From a checkpoint of a small transformer trained on Wikipedia: MLP 256 SwiGLU, a variant of Adam for these matrices.
Each number is 128 + 32 x the weight over its row's rms, rounded and kept within 0 to 255. Layers, rows and columns count from 0. Numbers have three digits each. The size before them is the row's rms in percent of the matrix's.

# down: layer 7 MLP down (transposed), 256x96, rms 0.175, rows 109-130, columns 0-95
# gate: layer 7 MLP gate, 256x96, rms 0.198, rows 110-130, columns 0-95
# up: layer 7 MLP up, 256x96, rms 0.179, rows 110-130, columns 0-95
down109 098:113096148108120177159121194113131135085145154095152124093119167060088115146171157115135181094054178108063111139103077097133136114119143144076139122141122135166147092146162146165128135116136120124079091111148089049146141143110107176114120108101174129138154135044160138160122170086054111108
gate110 112:115120131110133121169141152095100087202071061079144079145127165119123162059093109127097152080131081073159174089124134142145118139089086162156137090120127203175138150139175080102122113123120131074108153092077107156154121118110117122156163163132175172144129078097089109136145196115130113139
up110 112:182112120116190114141178116161095086117155110155102135105058138150122146139118170182212126134117152153164133147134155114178133152129117097142213146182143084135098114072080117147088091113165103174148090112141106094122147121121095171117093088116133160163137150143197108154059136149165091147
down110 107:191126209072146159093151125146118180094137183151116167130108064152143098111090129159147169102140121131140124159121130070133136150183187150149192141134103130164145112182099119198099132190116131119068114124118117144141116106184115133105092142141135135152062151141116110136035147123148103109
gate111 102:111131159217152179087163149138117140138100099172139098060124068169107128122108136086099161145073104083100061135134142122097146107077126108151091093131095135158143080130140094085141152167143160124122077127122083137153119154077105168092124155134134140150246108115139129114108138085143138165
up111 095:124131120110121155129154029082100185093098160116114193086096117114115081143152179151125147145123150148128099139164142092117175139109104121126152131135137155137080106116096124116106149075188146142142118142203097142150120173167214147101216077141142117128126146182108139153174105083123143158
down111 096:124120148103089144175155146078083124144130153169074121104113123169078112097154149159140086156147189143062138151127096108144185096114106140181185159167129195118030160121143136140142169138142114124110134084125120181143151191066170144102098124155065117117137140157131100108077149134107131134
gate112 113:115147093198140202138123139175123086131136120115163100114123112066142130115154178125106182138078077099179093155154116084099122125147151144093146111116111121141129113187072086062108116176138109168111118162136134163141104113149110057086120146169123194151119130159157146075181175160096089106
up112 120:120191105166121164073171120173143149082138114140092149122096130095160166121174135107121140089105165106147084119122114117068184129115140125088188124048138180150086151135114152096126124164114128132137194216125117122111164126109156133096194143113171161072145162075115129155120146114147083175
down112 113:131175171110120051132113126151149146091086110132175155174174124110122118195127134109144137103120142208133182055095124123156134082112159116160112105171142136120094124130125193174148153065140132128100094055178148129110116086122095108119104110177120119138057143127114048120094125135161128109
gate113 085:159077152126133080142136129130133099103068115151167094168092111128171149103134136145088181071148162162088095156132141111116103091136104102201169087138140128125070150164067131144116182168110189128101039177086076115144123130123095083123109107200100133152136087121129115108172130150142152133
up113 090:157051122124059104197084119186151118102133129153104137122092130093150147079104144152097129083144144182116128130138103099096126074129100133178124128153181082131139133202073067146157153114145116155153076142136135102174186119137128067095139089121069128117081150129143123094190101110120138107
down113 100:165121091167084175118137100144139161200131123124088137120163137106136076114124120162171157129066079126189165161108079109160142128129088185073059160096177102092168135153145120153144048137171109137141135152186164080139130104127156167113177152136136123094111154125112126178095169113089128134
gate114 098:105067143101133168114138120090129119143100133125200120089142141142112101094183169110151097137118107122094053169116125090082167184116169122100160148129142171133133161126172137105128039119097137092144126072089125221085105145153115105113129183135183133183134129087121156119064151109145142131
up114 103:165160102149178147123119194163107040127053099142111143178133112113162150099233121178136145084128135096185097143175120159134109089162175072136148133181150119111145076153098144119092082151100164124130135131140140113113159146111112106101115121139126128061101091120155078104113111101132131091
down114 101:087181069175136165051112099115102106078070080183110118120122141124189105137175119077163150104145150139121086078084116139149115130175160136186134134115100084161126117165128106140150100145142134102181090125090128107162083153102093088126146097152147138081149075140130128096094133112178132055
gate115 101:134142172118146161134102160103138075048133141115110099125098103133130098124155164146126130065087123091117083206136136110120119140137067131171126077123110183069172154186135107134094137174098094129050169056102106116126121105146135083118138167081130152146145108096123180132114180156118082091
up115 109:111133166101115112106136130128100121150201213119119147118171147091058172158084108162127130227139081140153116132081171086131143078160157086074169110174121115159083124132104110100149149149114083102082116088148094122115055109101145090138089142158125118146100086144125141120147142099116083148
down115 108:136118071140055155170139178152118138147147188115094058115120136121150140130086084079155129171149135094089106112099133061133083085117140131140160104137160087127150097123118146027096127107097112083140164141059099109151137123097143106174143160124149117138142075172126171135136194117087103095
gate116 107:072159090115108142097106208161171131135116057069119149161111121150113105129098144106087187068111136120185064128053167088118114147094118132088140114155150217135103133118127105082123114154151101144103143125161145149127132116149097127135111138158104142159126130122116152069134184095169052117
up116 094:149143120088078107096105163135097147070108119121137105129134123040143102132108105165098081103101120088172205131137058090147126106147120131124185124157176112161106146191078146065146155126125090166149121077125151107128143095159118069161162100112070155133068105180164161132107144113149142142
down116 104:121117077093123086137181052121109139091130090218099125128146103115135148087083175108108131150104098087145123147110239128129105082108123111155072163152073113132154159102163133145166064159169129136102174099150175107139151081121157112087129105173112117120122140135112150092122134095073133130
gate117 105:149143092191082159080087117111138117137178150129128129128129156114131120151130130188102155093088094160089131180114145137128158204137155105082131189109114163160110071128140151094146133201041073120094091160112156169156124169180148115154113117103135082148109119123101174104126156146191089117
up117 104:103156070161124149073126102113132146059133133119156153113027117147194097105155138137146125124151084101133136092155118176133139093114138085143157118140119143140088081094131132077100075081102138181141076130187151113194150101093124087164143163131140077127093143179086175101119136176114143153
down117 104:137204138189115153163067070120118147142073105113159141087172151106105152085149142113079150124136066098131108101113099164093081128112177119117166068110093169145106153155140107143178116119108152153094110159180119119113180082076121151129132117131155140093174163130192132092089153062112142158
gate118 096:113162203136114124087140115076144166118101197106120142127085136149157102137174138117082123166141097188115117107012119134188128135155131166090131092159128103054119093117133138169142177137134179081110139113162084134140174168114131162218127141113139120159100136091126136107114143133126159115
up118 098:145124062080192107115117118153137118107129124126099125115164182099168143111134074189077093067123147114057085207148154098131044155124153102161152149127125108118150125145117081124108085159170121160162120090144114132130132137099124051072159126147119094148146122137127161126123122219121133128
down118 096:110101158126120111088139146117121167067088132025145155119139121120106137172066066127121143192153131115116127128093085210105126137111155097151128117166139157119160123129148119174116108129146111160108124124150124145096152084111177128170149087137159186174118125185150098067135137174175065186
gate119 097:140136182130226173168101157111121164070064111100143104130120152109104157111119116143138122126134094123116123165185130060159051122146141092095109119177156090118133150130091063094141098116103137122135131154028151155158136119131153104131149117164168129103170127111102097074143160076165097138
up119 088:136120188084107163112196138114128137083121134138150126134121138103073119132104151070063131062166083124137136137181166147132124144164149094121160117133067116158115167122105058112119107117042125148043085120130128150197125188164124100126136099120117152141095122112147109114200091142111161110
down119 087:130127128130107093101072167157115162158146086133133092145170110170085100159119132147159143163072073107076104163176160136171130120152138141129158165101124151104131137095054140146086077161088143157106063104125165072156120172150060129153108097151152135161183074151139191175146108117113113091
gate120 095:083161123161130097090102157144174147140136099141154122122109079168111208087131140110152168105135146083140051161063161127148094127104131116141080090090100167107108119157113110084114106125135166123071165109137101126087121127136082175144093111128107147221206078086121109133119145123110126069
up120 097:147152156068146144121165158127104117109164133099161080120106135093101102148145186193148117138134138100124152118084124105120042145114117084081121108148167194207061178078123162151134138096090176134086123166111124157128117125076154104127129115160131149100117102107101068119087118077183132084
down120 095:137130144064093101179139156123123076114103137096076149145132096072145117168097124130158082211183134108107147175095100128172148140132094105082146109122179095089141129174151167140140118110126179162084133120135064203148175157121181109107154160104124133184138122139164155160088144179139140166
gate121 094:096170084136144102108071133086092121136157119129132113073101112173100143170116131113149154154113124154174142154097153101134082138148096113079198060149044109119085195088125157123126048138148082116100131112106089161122153102140114089136120152146130138146134157098081103061084152186154135100
up121 092:135145185119095177158083102127101076162168197112150102102115158122072148149124113209143127169135063121128149116089141119145165187107133135134091124154134133079097149165095111166139133157156059071123076136134090182114109121156110099056069125139108149160154111165162114146147135098126074132
down121 093:137081149087120141114148164135171119110151116115138112173101132122124095090149120087147098103092021142116125135177130163171130204101166164189114133140145133119127159144111105105081132164107118103080086131072102083161083107142128193091091120096131062137179126071163151160129068139153132121
gate122 085:121158175110080148095134113094134181081165161127098096139119124133154106168078154097089212099110151124110082097157133127171128102159146086135052122126156142146121089046148106060102096110126120133121071144114191144134050115150126161090148112104116122086128110112114047114120133133131092099
up122 095:104136106154108138189126138148115144166163107125049124091171059090120090151135156120139149130107179135042113122145098148121126142114138088108108079140132134168099144183074125148131142052124159108100162074108156163146141138152138188136146132089112180142090094156065090122137145123070180179
down122 096:113124114105141124206120183108134129137075106127158089101117140053138123106128086104148141171138085177126116172152137104186134170118180164109168123173163109095077130084064073130110102134166171082132149046123172122125111165064130137120159103083100097122152093157134128180112139114157158125
gate123 104:149145141106137172061136156100161104100093120068154092118117103129130083141128120122139167070029120102082158140143093116144133131137157164102138097176170152135121157114099184065122065212114136079107109139098158155148143123087117154140139123126150180090108096148139083107087200160144122108
up123 094:100134221104142114177118148102166083108143073123173067151121161075126159158128190127108071163182144153143151112143119097110106151117103097066100115117113149118165150071145094121107173104203132113080135143117086149083127133134079112109116091144122119156176149103081117149170115075118081109
down123 100:136107177122141174166079140135207135089094157120161098143143123142162108112116143131115096144130075165173190166111187126154126153094121080107111163157123223134183148080184146154154106137132117120136167147046076167175165103112120088152121144160125143145140129147138097115098159193111141132
gate124 109:082156198090248161112131120107150091137063144148142136140133118141133162137112154108117127153109122163112142134103141099114013169123164064142165113175115128098134150096150132141138141186124141082073126110102091141143074110137110122180167180102162125124175137113114126163122118114148093124
up124 094:134155083173219144106119153125127139176140100178094104157143075119097130165129125154124103122128162155084195157150144142099112095187123103172129116166153120116159121057114146103177121111127128082130128194083154124163139074127069134103077106124082098102132060155187111084101125144098141113
down124 101:152140151164073088099113169087215128116118109182072119171143110138162105130144168073133104135195167120126175082134107166141122156136107110169096145108166199096156120101103115162139132155112130087180109170136100134170182114116160129090123092140139118134114165133087132147168196190117176116
gate125 104:116106147125116128113177153123128082093140118093148165176145187099104146122139160100130231145126106118197160179128153095079123163131122122078123085114174127180159113176094099113195144208125136096144131132121123107124133115104082073127124121114135172094114076136119142084096197158127176151
up125 112:113072157112112083161111148110068118116084108118120159195163123137105102093113087124182112185167130131098110158152085102115070135118115133209142136196159138095123153105149116142086109156127090147111170153109088127037135096088088152140113131132121061138116132127121079142192111156104111071
down125 109:095115132202128156183150163098082069151138119158127140114170064105131138098172161122141133109145123116113083245142171128178130129145132194139070159120119079091141130169155106096133134142095098095140139126096158131121116131162102109166131146133124116152117103183110172139210125066154149116
gate126 097:138135114141125151055069142132171115129113139169148169147114110131144163114139082136146142182130135085102122183177170137117110148087160053139101115099173121069119145097103128158141111152099232126127084124099115149178115087162133071105095149186130126184106111115119068086096140099098096097
up126 095:142065103093160108077110097147080063102089050176058107177149133149165135128181111137103144172137101154120115101127120124143101178068124135130147155154120123143185078135163175113137168153142151182091100109152120116164186102092130125120146135150081177132075102117163148105135132093074133101
down126 095:092085079139131104147096183145080187070119124195117128121130107112161073137201076118208132132166141125100098127108116170139089115115118117155196149170153132106132065124105096108123152105155077142183141139124151133118149133126120113089129140148101154097133160175119167133130094078105166214
gate127 101:154091187106136171159182160147188130130095125115178124148095131101226134098150040129147129139154134114122085212110136175100120148142076108132114106154135139074140129175150092114065146128066139133119111115110131116101162131112107123147109143133131162136148036085124109105162157094127141164
up127 100:096169103186070088075099151090131172137137171094156194194140096119117128156142110172127164067161097128131178140119128165153114134108141110089113180085189072122117112090115152086202141128143159102105154115151131152188130103064089186113119127148115142150117103179106154124102151149121141150
down127 099:110153135100106077089106189106197137168124154168121135094159136134125180084142152133127145115144112106101071115109076079160087160108112106124147085085150067127102125089140134062093108070116117126139087153132113106130178173092156044179114112124168140154214116102108129156141144139112085127
gate128 102:103175128090147143098086134119127118091147120112092109104099152154051163164147146086165131156115135098160079152114148105149101145097105209138191137159128183148137062165036148116129156197194124071150103149156148119127077132131129140142125118186109163129089142148163113097121132159120123178
up128 102:126136117125070116200121161159126188129165159065148156122154103089103142161134142137089137154139160123054129122124128187081130104192095129153119110139152105145137178086103116110186081111186093090105112121109170170120054142111141106118181172106160121107166133110150122073189157091097145142
down128 102:168108155108125146078151137109086125127119107169150150146103138164184168180110124162201130112148166098151146122097110118159130169055106157099137143110127115087142084136084139131110118146118115098134118166110128146126094212164163116142163106177128068140115109155176066081066094196096150189
gate129 082:132127114124141109120108178140119166132139104133231108198102121109103104101119169199137121132075101126142120116130126103093148026126125141092159132141146100078099156153091190122148117135048142120118079149084124164117136149155127083138142143226091135131119130181107134082122117118143165133
up129 094:138147150124151112154114121110071115180134155150141162138125114148091154093140186175099147157126019142162084122160161117186063114086123086142135126152091078155187131090111131139107180133094141079136105137106109147169109140127132095159122160110133167086125136109127044176180079090149119154
down129 091:131092148171123100092150141087200117068143110184066095070090081145096086145114127171136145086120102129137105167085031136110158131102112077140159136094147152067134089114105071104119089112120126131130091097124157098097158135115109193113163122127115167150146097123128168091141117127171142070
gate130 090:145146094125092180112089098109136103149178139112166202173146213113111099098109196119088124108128098102079089196073134132179068147129154124120110107164118129116117121167112143122103135185127086136109124128173121189151130119113121113072107156125110150151101079110128152146143112132195062176
up130 096:089088179146189099156101124140083089139159129134144110136117154143187154162177122142159136169128143175142132199130107082194112106072158085091125140113179107119100145126112136162085181105144010145171080134156117141168139109095105140141104125136098076138126097175102141100111112102134154155
down130 096:151143160098144085068159115151143121144091124177136152120103093109096161111171101129132126135114185130175180047175124119062111144113131132131128167167137095188150151150170150170145077153153151150122121082085142115091134166142107097151154160124077130133127151211045112118137075172115147094